Weights of a small GPT-style language model, trained from scratch on English Wikipedia.
Architecture: RMSNorm before each block, learned positions, biases, tied embeddings.
Each number is 128 + 24 x the weight over its row's rms, rounded and kept within 0 to 255. Layers, rows and columns count from 0. The size above them is the row's rms in percent of the matrix's.

# layer 20 MLP up, 256x64, rms 0.371, rows 185-237, columns 0-63
size [ 99 100  97  90 110 104 113  97 113 111  97 109 108  90 106 101  99  97  94  91  86  97 103  98 106 108  97 101 101  95 109 107 103 108 101  98 101 102 105  88 100  95 105  92 104  96 103  94  87  74 107 113 103]
[[154  71 105 107 149  86 141 159 102 162 116 118 111 157 138 135  85 151 135 121 121 123 131  85 142 112 158 175 121  96  93 138 140 108 143 126 150  88  98 168 142 124 115 129 130 150 109 128 158 151 145 139 103 180 139 124 129 129 116 105 103  88 121 136]
 [114 114 184 167 132 150 120 114 167 132 107 118 115 138 121 126 146 125 121 108 133 124 117 120  98 142 152 110 139 139  81 124 124 104 155 138 143 120 122  93 122 127 143 150 134 146  90  79 118 136 104  66  65 150 152 118 120 111 123  70 164 117 123 141]
 [130 185  71 128 138 129 137 127 116 113 144 142 156 134 144 135 114 155 139 116 181 106 131 112 154 131 138 103 123 107  97 143 120 163 163 134 163 121 103 149 149 120 107 112 108 113 123 146 117 153 172 101  96 161 173 143 145  91  93 110 139 142 119 172]
 [177 123 120 138  96 141 126 100  85 135 127 126 138 142 102 142 175 161 132 120 117 122 146  74 123  75 149 108 115 108 119 138 134  94 119 124 159 106 156  91 127 136 126  91 168  95 104 101 125 111 129 168 109 123  96 170 121  95 145 136 123 131 131 161]
 [124 172 141 152  64 115 117 138 130 133  92 148 109 116 120 135 135 130 145 110 144 141 135 109  77 143  87  95 147 127 121 100 129 120 121 109 134 137 145 164 131 123 118 146  99 132 127 141 131 142 125 136 168 166 127 165  90 130 106  47 124  84 144 122]
 [132 162 125 138 156 126 134 116 143 110 124 122 121 147 106 126 103 140 121 137 139 128 162  94  85 104  84 156 132 118 148 183  93 122 124 115 150  85 101 125 150 128  89 149 173  82 111 125 104 126 114 136 125 117 163 169 157 114 144 136  96 131  68 125]
 [149 152 148 150 106 106  93 154 116 134 124 109 172  84 116 130 103 137 118  89 117 152 154 164  81  98 168 141  94 139 151 136 161 112 109  89 119 102 139 149 153 130 147  86 103 121  98 119 108 125  96  97  91 121 145 126 112 104 132 134 113 158 129 103]
 [ 97 165 141 155  73 106 125 133 138 155 152  86 143 126 131 167 132 134 135 118  86 132 115 137  65 121 141 123  98 139  93 117 126  66 101 132 116 125 164 119 136 133 117 133 122 146 142 122 120 137 119 124 189  95 162 131 154 141 127 135 106 144  89 123]
 [153 104  82 152  94 123 128 140 131 105 148 137 112  90 121 149  82 121 143  93 102 114 144 135 144  93 134 132  75 125 138 107  84 124 101  99 134 135 146 144 134 133  99  70 123 127 129  77  74 152 105 154 121 141 124  90 121 113 113 115 142 123 148 128]
 [ 78 152 119 109 144 146 107 107 137 131 139 125 129 191 121 130 106  93 145  92 169 112 134 118 115 102 122 132  93  88 131 164 159 145 138  78 137 118 116 141 100 166 133 147 174 141 114 146 131  97 114  93 114 136 134 133  91 116 101 114 134 146  82 125]
 [153 129  81 165 130 113 139 136 110 126  74  87 133 132 105 138 145 126 148  91 122 108 106 152 149 142 128 122 138 178 143 177 127 106 140 161 126 114 183 133 129 124 121 133 120 159  80 120 139  80 104 132 113 159 126 106 122  86 108 133  99 126 145 152]
 [121 158 144 105 163 160 179 121 144 149 127  92 159 125 164 101 104 146 116 210 125 142 136 117 127 133 148 129 119 108 102 109 126 143 143 133 157  86 144 112 133 115  97 146 130 176 127  99 121 113 100 123 137 152 142 133 129 172 120 145 132 147  84 147]
 [145 122 113 121 126 192 123 136  59  89 168  78 119 129 145 166 109 107 118 109 152  89 158 128 157 150 125  96 130 129 105 158 102 106 126 129 150 120 120 121 132 127 143 103 154 128 105 115 130 116 126 155 126  90 136 146 146 140  87 120 112 117  79 117]
 [ 95 160 181 116 102 165  97 142 112 117 146 133 106  98 128 114 116 134 115 134 141 180 133 114 111  86 152 120 137 127 143 122 115 123 138 100 173 100  99 139 118 102  86 143  99 137 160  89 114 132 140 125 128 150 180 119 110 110 178 146 151 147 138 109]
 [139 117 106 111 163 111 104 148 124 125 129 107  93 139  93  97 129 134 101 160 111 105 133 109 139 121 150 140  97 141  89 111  82 151 145 109 172  94  89 114 138 118  94  97 112 125 102 122  69 178 133 121 113 155 118 147 143 103 140  94 128 157 156 141]
 [164 141  89 113 102 109 171 112 123 102 115 168 139 127 109 114 128 157 108 138 120 168 146 114 108 115 117 100 104 134 135 133 117 112 147  57 144 108 143 130 206 139 129 103 152 131 144 112 144 126 100 121 110 136 122  99  92 125  91 121  99 147 131 157]
 [118  90 107 174 130 128 122 141 182 144 132 109 165  76  92 149 116 142 138  67  99  98 148 130 167 140 154 111 108 146 115 120 105 115 123 110 151 149 128 134  86 108 102 150 109 144 110 162 124 146 138 118 153 103 138 151 105 105 139 157 142 124 102 105]
 [140 110 113 133 143 107 122 162  92 112 137 149 120 115  88 123 116  93 101 116 143 105 114 108 108 132 139 120 105 157 110  98  72 140 139 108 142  93 145  97 167 123 127 102 121 136 134 102 169 117  75 136  99 128 103 104 166 164 124 122 109  92 160  87]
 [104 144 109 144 120 126 121 125 103 159 104 113 127 125 148 126 114 137 105 129 166 134 149 144  89 130  94 105  95 139  99 102 146 108 160 114 110 129  84 135 166  78 110  84 125 131 120 155 158 138 119 134 135 187 163  90 135  84 126 119  97 166 109 121]
 [121 124 105 171 121 141 108  98 103 173 154 134 161 136 131  91 111 146 159 138 127 146 144 155 113 132 112 150 132  96 161 158 109 155  98 142 105 141 170  93 100  98  95 119 137 130 121  94 127  83  96 149 108 147 170  87 136  97 113 140 118 141 137 105]
 [104 134 109 161 151 136 137 148 141 125 149 139 163 141  77 117 114 114 118 119 151 160 144 109 128 108 144 105 140 171  76 130 149 105 152 149 127 151 160  59 118 159 181 130 148 151 148 116 122 135  83 135 134 136 146 160 116 127 125 167 121 138 146 154]
 [ 89 113 134 121 146 158  85  92 140 106 138 126  93  88 117 145  97  97 138 154 139 159 131 106 138  94 135 155 113 162  84 116 136 180  92 104 143 119 132 153 133 159 124 137 127 148 125 138  74 111 107 120 138 166 166 137 138 115 163 151 148 112 131 137]
 [159 120 130 157  90  98 137 163 121 123  99 170  86 133 100 117 120 161 102 132 122 114 173 149 137 148 128 128 134 149 154 119 153 136 135 108 127 104 120 165 122 114 160  70 115 154 129  98 169 124  67 121 119 112 148 166 111 121 140 123 134 160 120 157]
 [148 161 107 169 130 123  86 174 119 141 148 126 124 153 138  97  90 131  84 111 121 157 151 122 140  63 162 167 138 120 139 128  99 122 148  97 169 137 132 127 165 154 129 142 123 138 126 125  96 149 145 138 149 127 130 136 164 117 155 105 139 138  76 135]
 [ 77 141  90 120 164 141 164 171 125 147 122 123 136 119 117 165  90 110 151 146 110 140 159 141 126 105 129 129 113 118 138  88 153 136 128 140 142 171 142 163 128  99 111 109 107 123 169 122 135 162 111 110 169 141 130 155 171 145 117 156 100 166  91 139]
 [160 151 113 141 112 168 138 125 143 157 124 149 123 137 110 207 111 126 132 140 139 173 163  81 152 115 119 141 132 141 117 140 100 119 150 133 102 105  97 146 146 118 156 124 139 100 130 118 122  94 114 144  76 190 122 138 129 112 116 155  91 132 108 134]
 [163 163 124 116 127 104 116  71 124 125 108 134 179  88 144 132 107 132 134 120 145 140 191  97  95 112 148 122 116 162 116 139 105 112 149 125 149 122 136 155 115 125 175 105 147 148 102  91 110 134  92 128 135 162 127 162 125 127 114 137 186 130 135 112]
 [149 110 190 114  95 135 130 126 140 160 109 139 145 107 132 168 121 160  77 108 118 137 134 115 122  92 129 156 118 153  97 126 104 158 150 113 151 108 130 108  68 139 140 105 114 134 164 115 130 136 151 129 153  93 136 117 173 116  98 145  73 136 127 125]
 [128 120 117 143  72 111  93 165 110 141 139 133  85 161 131 184 138 161 112 148 164 139 119 164 137  96 151 101  87 129 133 162 117  99 136 126 101 128 158 141 142 135 137 119 144 153 103  93 122 133 128 136 171  94 154 107 160 147 144 134  93 134 103 126]
 [128  99  90 154 157 160 102 125 154 148 137 128 158  89 144 111 145  79 125  77 121  78 143 119 127 160 110 110 139 106 117  94 164 108  91 111 109 120 136 149 126 161 105 122 137 148 102 115  94 102 107 113 120 152 126 139 111 112 112  89 137  92 162 137]
 [150 143 125 119 111 158 114 111 107 147 174 107 119 153 137 162 150 147 165 148 107 137 105 125  80 135 128 118 127 116  67 110 155 160 105 105 125 111  97 112 111 114 118 156 165 157  95 118 155  84 149 118 165  94 106 128  97 114  93 132 144 138 141 106]
 [139 116 109 130 121 135 158 106  89  85 159 150 157 143 117 114 122 170 131 124 144 125 136  91 137 142 107 100 103 140 119 101 130 105 131 157 145 106 138 148 111  98 176 138 167 111 117 134 106  88 160 173  81 106  93 154  91 127  91 117 123 154 134 146]
 [130  87  44  60 168 136 116 135 126 144 152  98 175 126 147 111 132 111 117 136 122 100 115 143 140  91 139 125 105 120 130 134 128 149 119  81 157 146 168 125 139 134 144 108 114 106 115 122 110 116 115 134 104 110 136  99 110  91 107 146 116 134 100 133]
 [153 109 118 118 170 153 111 139 112 130 112 168 150 165 121 152 106 143 126 133 169 146 127 133 120 152 193 126  97 107 132 165 107 118  97  93 165 134 105 129 157 129 103  98 135 118 123 118 103 127  92 169 165 175 138 146 145 106 115 115  91 142 122 113]
 [ 96 111  95 131 166 148  87 135 121 117 151 115  89 162 145  98 132 126 138 158 138  88 148  90 134 152 125 105 105  92  61 121 133 133 144  92 109 120 159 118 130 106 174 128 133 156 142 155 146 143 108 112 118 187 154 130 129 130 113 134 130 135  99 122]
 [118 128 166 156 105 165 127 127 157  94 135 185 144  78 137 118 146 134 156  94 138 127 140 106 143 156 162 137  90 138  90 106 140 109 149  85  98 111 125 148 152 166 127 152 131 114 131  76 108 125 114 119 159 107 136 133 156 128 107 167 125 100 112 135]
 [127 129  89 139 132 119 138  99 125 151 159 100 135  96 110 108 110 119 149 142  90 128 153  96 108 113 137 140 169 140 110 151 105  94  95 148 156  61 115 159 134 172 116 154 117 152 146 119 125 108 132 159 134  98 104 157 143 141 125 168 165 158 146 105]
 [143 144 129 115 101 139  86 145 133  95 115 126 138 104 137 178 148 110  64 107 121 119 116 130 145 108 129 132 127 140 103 120  81 142 129 128 156  92 164 103  91 106 154 106  94 153 128 118 153 123 132 140 125 151 120 195 113 126 129  98  78 135 111 152]
 [ 88 141 155 168 119 163 139 110 147 131  98 117  97 133 137 102 100 110 139 134 136 128 122 153 145 120 103 137 132 163 137 126 114 141 160 118 142 156 166 141 140  75 186 107 154 143  66 161 131 147 168  80 127 133 144 107 140 126 139 117 157 106 142 140]
 [149 104 104 139 138 105 132 105 107 119 153 150 114  94 130 122 148 173 105 149 158  97  99 157 136 127 132 148  96 147  96 102 146 131 137  96 132  93 169 117 142 152 121 139 134 173 113  96 105 120 161 147 152 134 112  69 109  89 141 156 129  94  94 142]
 [122 156 110 177 131 124 154 122 160 151 122 126 151 142 102 152 104 145 138 184  92 130 153 117 141  94 125 183 107 146 123 128 110 107 119 143 135 114 145  79 115 108 173 153 187 143 120 131 135 134  85 133 135  81 124 114 135 138 112 160 118 151 130 128]
 [142  93  83 136 138 120 136 116 102 118 159 122 136 136 144 112 118 147  86  77 141 149 181 114 154 146 134 103 108  87  74 120 114 130 119  98 123 118 128 115 110 122 107 184 149 123 146 105 132 129 101  76 114 146 140 153  81 142 119 141 105 151 123 115]
 [ 62 147 173 120 103 140 120 130 125  82 119 121 114  82  93 133 106 104  87 134  79 113 159 134 134 113 113 130 112 124 172 112 126  93 126 122 136 103 124 127 142 100  86 133 106 145 152 107 183 115 155 140 122 124 135 131 117 140 134 109 133 175 126 148]
 [126 185 121 149 100 166 141 118 123 165 111 128 134  68 112 126 133 120 189 155 117 116 157 124 150 153 129 118 124 108 116 119 125  92 127 101 153 125 152 147 157  87 116 124 149 140 129 128 160 130 144 135 169 140 158 156 169 173 135 135 143  86 131 127]
 [149 119 193 118 121 135 134 126 150 120 160 129 130 118 123 130 104 146 143 146 129 129 146 120 172 122 125 101 156  98 173 143 125 107 150 112 130  81 187 163 132 102 136 121 193 156 139 131 149 132  90 131 140 156 137 160 151  84 131 136 117 139 107 150]
 [116 142 133 109 106 106  93 155 114 125 125 113 143  78 110 140 113 185 111 131 119 138 180 162 162  85  86 122 123 151 112 134 159 141 174  89 120 148 107 157 132 142 120 134 164  94 138 124 111 100 135 121 150 105 150 146 104 111 135 131  92 159 119 110]
 [126 159  86 128 156 150 152 100 118 122 122 126 105 155 127 154 132 136 134 123 142  98 121 141 110 147 179 163 103 143  98 131 107 159 162 115 140 150 152 166  83 134 101 105 100 135 124  97  88 103 104 149 150  94  86 138 117 172  95 143 127 155 150 119]
 [162 117 113 140  75 138 115 166 130 135 145 142  95 120 151 130  91 163 132 115 136  60 135 150 110 107 151 121  96 145 155 121 140 111 116 127  97 120 141 150 133 118  89 156 140 158 157  87 111 116  84  88 109 141 100 133 108 142  96 122 109  98 114 146]
 [106 142  96 157 116 130  77 126 154 127 141 152 125 121 178  85  90 142 120 131 134 163 136 133 110 134 169 121 154  89 117 127 128 126 169 108 160 149 142 123  91 150 133 146 132 116 105 128 137 161  93 155  81 150 114 102  74 148 127  96 114 151 127 131]
 [108 126 152 136 131  78 104 121 133 111 141 141 124 152 127 114 139 129 110 119 168 114 123 141 133 161 141 101  91  82 166  67 113 119 126 153 148  83 122 141 126 128 112 142 123  98 150 167 155 125 111 116 105  86  76 123 122 106 110 113 122  97 108  78]
 [103 150 174 163 119 157 101 107 162 180 112 128 136  83 139 103 145 135  80 155 171  95 127 139  92 128 125 128 123 127 136 124 110 133 117 130 110 128  78 126 107 126 111 116 129 127 129 120 125  73 110 102 110 134 150 144 107 137 106 103 184 140 157 112]
 [103 172 137 148 117 151 113 106 106 130 146 142 132 124 135 117 122 145 153 142 181 127 123 113 137 128 144 143 122 166 114 152 103 140 113  94 158 174 126 102 165  81 112 180 138 125 147 151  97 135 138 104  85 134 168 113  83  97  99 133 120 126 167 133]
 [139 163 154 140 129 140 138 121 132 175 116 132 140 142 128 164 120 175 106 149 111 176 136  70 127 130 102 111 128 109 162 151 119 142 151 115 139 156 122 117 173 119 127 112  98 134 132 108 168 133 145 105  50 116 137 127 127 104 102 135  91 154 142 114]]
# layer 20 MLP down (transposed), 256x64, rms 0.294, rows 185-236, columns 0-63
size [104  99 101  83  79 109 132  84 110 115 101 115  95  88 109 118  94 108  89  86  93 115  94 101  99 116  86 117  98  83 117 110  86  91  91  86  94 116  90  76 109 127 101  85 104  85  90 100  82  77  95 122]
[[183 122 142 115 120  72 161 147 108 128 108 129 163 122 163 165 110 125 156  74  98 121 131 115 102 104 157 169 141 144 166 147 132 137 155 102  99 134 136 151 105 136 116 172 145 125 107 137 136 162 105 117 123 127 129 146  93 101 112 133 157 108 128 157]
 [140 125  47 131 117 114 113 133 117 112  78  96 144 126 107 120 121 130 109 117 117 139 141 170 125  94 120 148  94 140 106 130 109 128 125 136 147 123 154 120 178 136 107 160  84 123 153 133  90 156 133 142 132 100 167 155 158  98 147 155 128 162 130 159]
 [130 160 171  91 131  94 138 117 131 100 121 125 138 138 126 137 184 112 129 129 143 122 154 159 125 132 148 103 142  95 140  82 138 120 134 100 172 124 108 120  99 172 109 153 114 124 138 144 167 135 137 126  91 126 203 137 118 142 139 133  78 119 105 135]
 [148 115 151 148 117 146 146 106 144 144 117  71 174 161 152 123 109 155 149 135 141 153 126 176 151 138 147  90 141 102 114 103 114 123 115 174 122 116 129 104  91 168 142 140 166 149 142 144 120 104 135 143 119 113  87  96 150 111 146 155 182 116 128 119]
 [112 112 154 138  99 111 169 108 157 140  94  77 115 135 109  95 134 152 129 109 118 174 139  79 156 104 141 141 146 123 154 137 131 139 120 126 137 124 137  69 136 145 132 112 153 102 137 135  98 122 111  96 116 105 166 124 148 159 138  92  74 138 129  93]
 [111 124 136 145 141 156 121 122 138 125  90 147 146 124 102 106 127  85  64 129 134 140 106 167 161 143 127 131 165 132 128 146 143 102 121 114 113 177 170  91 169 158 154 107 107 159 151 113 113 126 125 189 120  99 117 144 101 110 138 107 150 136 108 138]
 [120 156 134 144 139 123 153  94 132 102 136 159 119 143  68 109 160 138 151 119 179 102 123 145 105 107 116 106  98 119 168 148 114 140 124 122 123 116 124 124 105 140 111 122 111 118 158 111 129 162 117 126 134 153  86 174 122 135 114 166 139 161 124  50]
 [164 140 118  79 112 128 109 122 144 123 122 120 128 105 138 170 146 174 135  90 127 137 166 134 117 151  97 170  90 182 154 109 163 141 144  92 121 121  92 108 143 113 146 168 168 154 137 129 136 128 174 159 107 145 146 142 136 137 138 120 108 142 134 108]
 [114 151 115 178 116 140  95 130 153 144 119 138 103 119 109 112  93 149 103 134 125 145 122 168 113 115 155 138 135 139 172 170  84 119 135  54 165 129  98 124 128 120 103 110 120 118 150  94 139 155 104 144 106 115  82 131 144 140 141 110 147 166 140 109]
 [146 115 127 175  79  95 129 153 140 156 147 130 105 125 113 116 132 146 120 133 119 152 142 146 120 141 134 156 137 162 132 115  99 128 139  78 143 119 115 123 149 146 104  71 116 186 119 121 115 102 130 115 127 110  49 118 125 127 124 126 150 132  81  97]
 [109 128 142 144 132 131 140 180  69 166 123 124 150 113 180 102 120 134 144 130 110 128 110 147 130 132 130  87 114 120 100 132 101 135 133 101 144 130 113 127 105 105 131  71 110 142 101 110 104 128  84 138 165 144 176 149 132 103 133 100  80 144 158 135]
 [128 162 161 112 164  79 139 152 136 104 121 107 138 136 153 143  80 139 179 169 128 124 129 174 132 113 135 131 167 110 120 195 150 122 137 101 168 115 118 124 121 104 108 127 153 136 112 101 126 144 149 154 140 151  90 141 128 135 155 120 124 102 161 142]
 [134 157 127  81 109 133 160 153  78 155 116 114 135 162 117 127 126 107 125 124 167 150 151 143 137 136  75 143 134 147 110 152  93 140  90  98  84 115 136 155 118 108 113 141 141 144 129 130 114 161 101 125  75 136 152 113 161 117  95 161 149  91 107 135]
 [129 103 121 134 144 107 102 152  95 110 133  73 155 126 164 117 158 142 144 109 145 157 166 117 157  94 116 145 129 143 164 106 164 159 138 141 111 116  84 151 144 132 124 111 157 130 100 135 156  98 143 122 158 135 142 129  71 154 132 166 102 117  88 146]
 [160 102 113 129 144  99 159 108 116  93 152 119 146 117 144  86 106 116 125  98 144 129 141  91 113 140  98 141 179 121 101 166 112 103  98 128  97 135 135 127 125 107 128 166 152  52 126 176 121  94 142 128 119 143 127 159 109 160 131 126 100 128 131 113]
 [131 154 152 103 159 124 118  81 144 125 152 134 158 165 121 140 137 104 133 142 125  97 112 136 137 142 126 122 137 173 118 173 150  91 153  61 110 129 132 119 131 114 121 108 123  73 126 135 101 158 138 164 115 164 150 144 177 140 157 149 143 147 154 148]
 [144 121 122 150 130  99  95 153 139 146 140 161 124 142  79 130 118 138 155 142 118 138 141 166 166  79 129 106 113 123 143  89  82 128 171 104 109 136  82 120 118 139 126 116 152 103 155 159 140 181 135 146 115 173 105 116 128 114 123 106 175 119 122 118]
 [139 139 149 134 127 161 124 113 100  72 170 107 110 117 134  86 152 182 130 163 139 167 112 116 127 122 132 157 139 143 111 126 144 106 106 138 117 146 109 132  89 140 166 115 110 117 116 126 165 120 131 119 151 151 175 126 105 119  96 155  96 135 167 179]
 [ 99 149 138  77  99 140 141 134 102 114 136 131 123 142 114 141 154 143 120  86 116 119 130 186  89 119 133 145 128 167 178 155 125 144 105 127 125 155 122 124 118 153 106 139 107 167 138 122 135 176 134 170 168 108 173 115 168 161 115 139 155 137 143 125]
 [136  99 138 171 117 146 156 124 132 174 147 123 115 122 125 109 112  70 121 110 120 138 135 136  66 116  93 153 172 107 132 171 167  97 124 124 139 144 181 147  88 140 116 128 130 105 134 115 130 101 152 113  83 105 122 112 147 154 128 143 119 147 148 142]
 [150 107 117 135 128 149 112 143 100 149  90 144 128 115 168 147  91 129 131 120 138 119 142 116 155 144 111 144 110  92 115  96 118 136 179 197 132  66 151 148 111 109  94 100 113 128 144 137 144 157 137 127 141 113 131 115 132 125 131 103 153  80  97  85]
 [120 149 105 129 142 147 106 144 142  82 135  95 148 158 123 108 122 127 119 141 129 144 143 116 134  90 136 168 135 120 130 109 130 130  99 147 138 144  91 168 110 161 141 107 145 129 139 117 183 139 145  89 151 160 139 197 125 151 161 116 122 132 169  75]
 [113 139  84 119 117 128 146 116 143 117 142  90 143 107  90 102  93  92 138  64  82  87  96  83  94 122 145 145 123 168 103 135  98 148 159 116 138 149 129 154 140 135 132 158 147 105 139 140  87 131 139 100 105 150 122 121 141 155 104 114 138 133 119 116]
 [165 102 153 160 163 146 135 168 116 113 103 128 141 115 140  88 145  97 102 129 124 179 125 139 100 100 147 101  99 105 130 125 113 104 122 133 144 126 109 106 135 157 147 123 130 140 191 105 105 113 134  73 118 123 115 142 150 159 127 139 138 187 100 123]
 [109 114 104 145 121 174 157 127 135 124  72 130 131 133 139 131  80 137 113  61 102 150 147 125 138 112  92 128 166 152 134  83 110 142 126 109 110 128  94 125 113 129 132 139 136  99 157 143 117 112 103 155  91 122 173 159 128 117 134 120 113 101  93  86]
 [116 148 130 129 149 144 144 143 173  99 109  76  92 170 152 110 110 136 137 183  80 148 108 136 104 124 104 104 169 118 123 126 118  95 107 121 103 142 136 115 139 150 133  77 130 143  92 153 146 143 136  93 126 108 131 145 156 137 127 125 128 133 173 170]
 [138 128 140  95 112 111 136 167 154  62  97 118 147 118 126 129 110 127 111 131 129 133 109 145 134 157 144 164 109  95 156 138 186  96 110  99 117 154 124 116 111 131 124 169 116 155 134  97 110  88 163 162 172 122 128 115 138  79 116 130 130 125  95 136]
 [130 151 164 126 145 102  97 162 141 147 143 126 108 182 144 155 125  87 103 158 128 115 107 126 159  88 140 128 136 111 117 115 155 122 158 156 139 139 118 126 104 135 164 112 182 152 152  93  95 147 119 142 141 109 157 102 153 106  93  93 155 137  95 116]
 [133 148  81 144 117 135 108 142 115 158 145 124  90 139 151 158  85 166 110 169 156 145 131 122 105 154 126 159  91 166 165 138 116 145 165 146 153 107 111 187 153 109 125 132 162 150 114  95 105 139 138 143 102 143 116 103 147 108 144 126 115 162 133 141]
 [141 155 111 149 134 112 143 121 100 138 121 109 100  99 110 114 123 150 126 165 144 152 143 134 128  99 135 142 108 149 129 146 120 148 192 196 145 161 131 127 132 124 124 170 139 150 120  79 178 120 113 121 148 108 135  71 139 131 124 132  83 158 139 111]
 [124 121 158 121  87 115 158 160 158 133 120  94 113 112 176 108 152 118  94 173 106 121 148 151 162 103 157 114 147 141 143 116 178  69 153 154 111 130 137 139 138 128 138 140 129 125 158 119 168 167 157 123 100 116 122 107 125 156 159 123 119 126 103 155]
 [115 116 124 138 124 138 169  88 109 112 106  96 110 137 129 134 177 113 142 165 129 111 127 176 146 127 137 136 148 133 150  99 104 155 126 121  59 132 136 103 167 140  85 123 163 157 155 127 145 173 130  88 162 140 158 105 132 123 125 127 160 120 113 114]
 [124 174 200 131  84 113 144 133 153 100 142 112 141 106 131 124 106 141 166 145  84 142 141 130 119 122  88 120 122 137 145  97 156 117 148 107  98 127 109  85 112 117 132 122 149 160 134  98 136 112 181 153 150 130 145 152 174 162 108 127 139 121 137 131]
 [170 117 152 119 107 164 133 133 163  89 109 112 128 116 151 134 149 105 136 131 117 117 118 113 138 118  74 130 148 175 175 165 168  99 145 113 141 111 120 154 124 111 130 140 131 108 116 127 115 158  66 103 113 121  98  88 131 130  94 114 174 124 122 105]
 [171 156 121 140 102 187 140 120 121 126 147  93 122 110  91 118  85 160 148 140 148 160 133  99 113 148 143 121  90 144 103 136 129 139 169 108 132 141 158 137 101 144 100 182 126 145  95 124  78 113 142 136 155 137 148 105 146 148 139  87 123 137 117 110]
 [136  99  81 143 112  92 104  93 134 153 114 133  98 164 161 135 113 128 126 144 149  76 145 104 142 112 141 149 141 136 119 142 165 136 124 161 136 149 102 115 116 120 114 133  93  95 115 135 138 117 130 119 166 154 147 190 136 128 170  96  79 148 121 104]
 [137 145 143  78 134 163 173 105 148 123 111  99 121 136 131 140 103 184 159 129 138 122 129 133 122 144 115 103 111 168 113 123  71 151 135  87 135 151 159 129 113 112 118  96 113 117  88 135 109 112 126 127 155 146 199 128 151 132 153 119 145 112 152 114]
 [111 144 104 149 164 183 169 156 126  77 145 162 115 161 112 122 120 132 146 130  97 128 104 145 160 106 130 136 135  96 107 124 139 127 114 156 137 127 129 170 129 137 110 141 116 133 149 149 164 139 128 154 139 125 156 143 137  83  83 126 147 117 185  84]
 [ 97 104  87 128 130 129 132 113 141 128  91  82 162 131 125 132  83 142 163 106 104 149 150 126 182 118 159  99 158 110 151 177 126 141 151 110 115 105 100 102  97 144 119 100 136 132 140 141 140 113 101 150 102 151 157 152 106 121 138 102 169 110 109 108]
 [ 87 114 160 183 158 158 133 112 119 131 148 132 197 151 129  86  74 167 144 116 117 133 159 118  85 123 135 133 121 132 132 113 137 141 105 125 147 164 100 144 144 103 135 134 146 160 148 130 155 135 147  95 121 130 112 113 160 137 134 131  85 136 113 156]
 [168 117 133 106 128 151 158 102 148  99  65 153 125 113 154 158  78 140 160 113 113 131 144 152 119 113  87 116  98  70 113 139 106 147 162 163 112 117 175  88 120 127 130 136 130 116 125 126 123 140 102 125 129 113 127 153 163 135 143 100 107  93 135 128]
 [120 136 120 119 144 117 156 115 107 104 127 135 123 136 141 110 167 121 124 106 143 115 126 106  84 106 100 146 117 122 135 116 148 106 166 120  97 142 157 132 123 204 155 101 111 122 181  69 121 160 128 112  96 120  96 109 122 136 103 150 143 163 155 162]
 [172 124 107 175 125  99 134 118  82 152 109 115 166 143 122 146 120 127 105 146 125 118  96 152  94 144  81 162  88 156 122 113 114 163  92 133  85 114 113  95 121 106 138 126 120 118 121 111 122 106 115  97  69 152 108 118 111 108 121 142 152 120 151 151]
 [186 112 118 129 127 133 134 125 110 127 157 167  79  89 118 167 120 140 112 135 118 170 139 156 109 154 132 104 173 132 127 136 166 141 138 130  97 130  93 122 129 185 133  99 131 141 161 111 123 139 116 115 126 135 134  93 157 149 164 147 145 184 141 131]
 [121 118 120 103 132  71 144 130 114 101 121 136 158 128  95 140 143 151 137 122  91 105 123 165  61  93 142 123 108 134 110 114 122 123 137  62 122 118 101  88 133 100 139 149 143 164 102 124 153 109 132 111 120 107 107 109 165 145 106 101 128 119 117  82]
 [117  89 117 109 156 101 126 121 128 147 143 142 104 145  94 152 158 155 130  74 174 161 137 126 161 168 111 116 118 124 129 157 158 142 130 162  99 166 148  86 133 134 124 146 133 151 121 156  92 110 134 136 119  96 176 164 130 150 125  99 131 124 155 102]
 [128 127 130 132  83 122 108 127 117  87 155 154 157 120  90  94  85 134 136 102  85 129 137 102 152 110 129 149  77 115 107  85 166 148 146 123 120 103 146 133 132 151 141 146 128 160 133 135 127 128 104 147 135 148 149  97 185 122 158 114 173 100 152 118]
 [124 113 102 148 117  99 134 140 139 101 151 110 145 135 137 102 119  77  68 127 144 132 133 133 158 142  91 153 143 111 110 137 133 150 102  99 157 141 134 122 144 143 106 103 127  88 130 150 169 170 117 136  84 140 110 137  98 165 132 127 102 143 124 197]
 [107 136 150  85  99 153 104  44 105 155 121 112 118 122 110 111 136 137 108 158 143 155 146  89 106 109 101 122 121 115 134 146 110 104 140 126 179 121 129 132 121  90  88 126 164 147 114 110 124  92 167 108 116 105 148 140 117 167 138 141 121 126 127  96]
 [115 128 133 117 131 150 111 122 116 149 138  77 134 117  92 131 124  74 108 132 126 124 122 118 128 117 139 119 141  92 123 123  80 138 111  82 169  99 138 148 159 156 149 137 171 115 135 123 166  92 104  98 117  99  60 102 109 118  98 113 107 106 111 113]
 [120 144 106 105 153 120 191  87 141 160 110 115 160 105 121 126  73 146 144 119 100 194 110 142 125 110 126 144 130 139 121 157 107 120 149 176 123 121 128 144  97 138 157 156 102 146 153 123 132 135  92 134  96 147 159 102 105 122 139 119 158 157 117 125]
 [110 110 131 109 111 123 131 143 148 112 138 143 125 156 138 160 150 135 149  96 167 125 106 134 165 137 129 162 124 172 126 105 136 150 178 112 106 161 107 128 139 160 110 122 134 160 134 114  84 121 152 105 123 124 196  85 145 126 125 119 151  99  68 117]]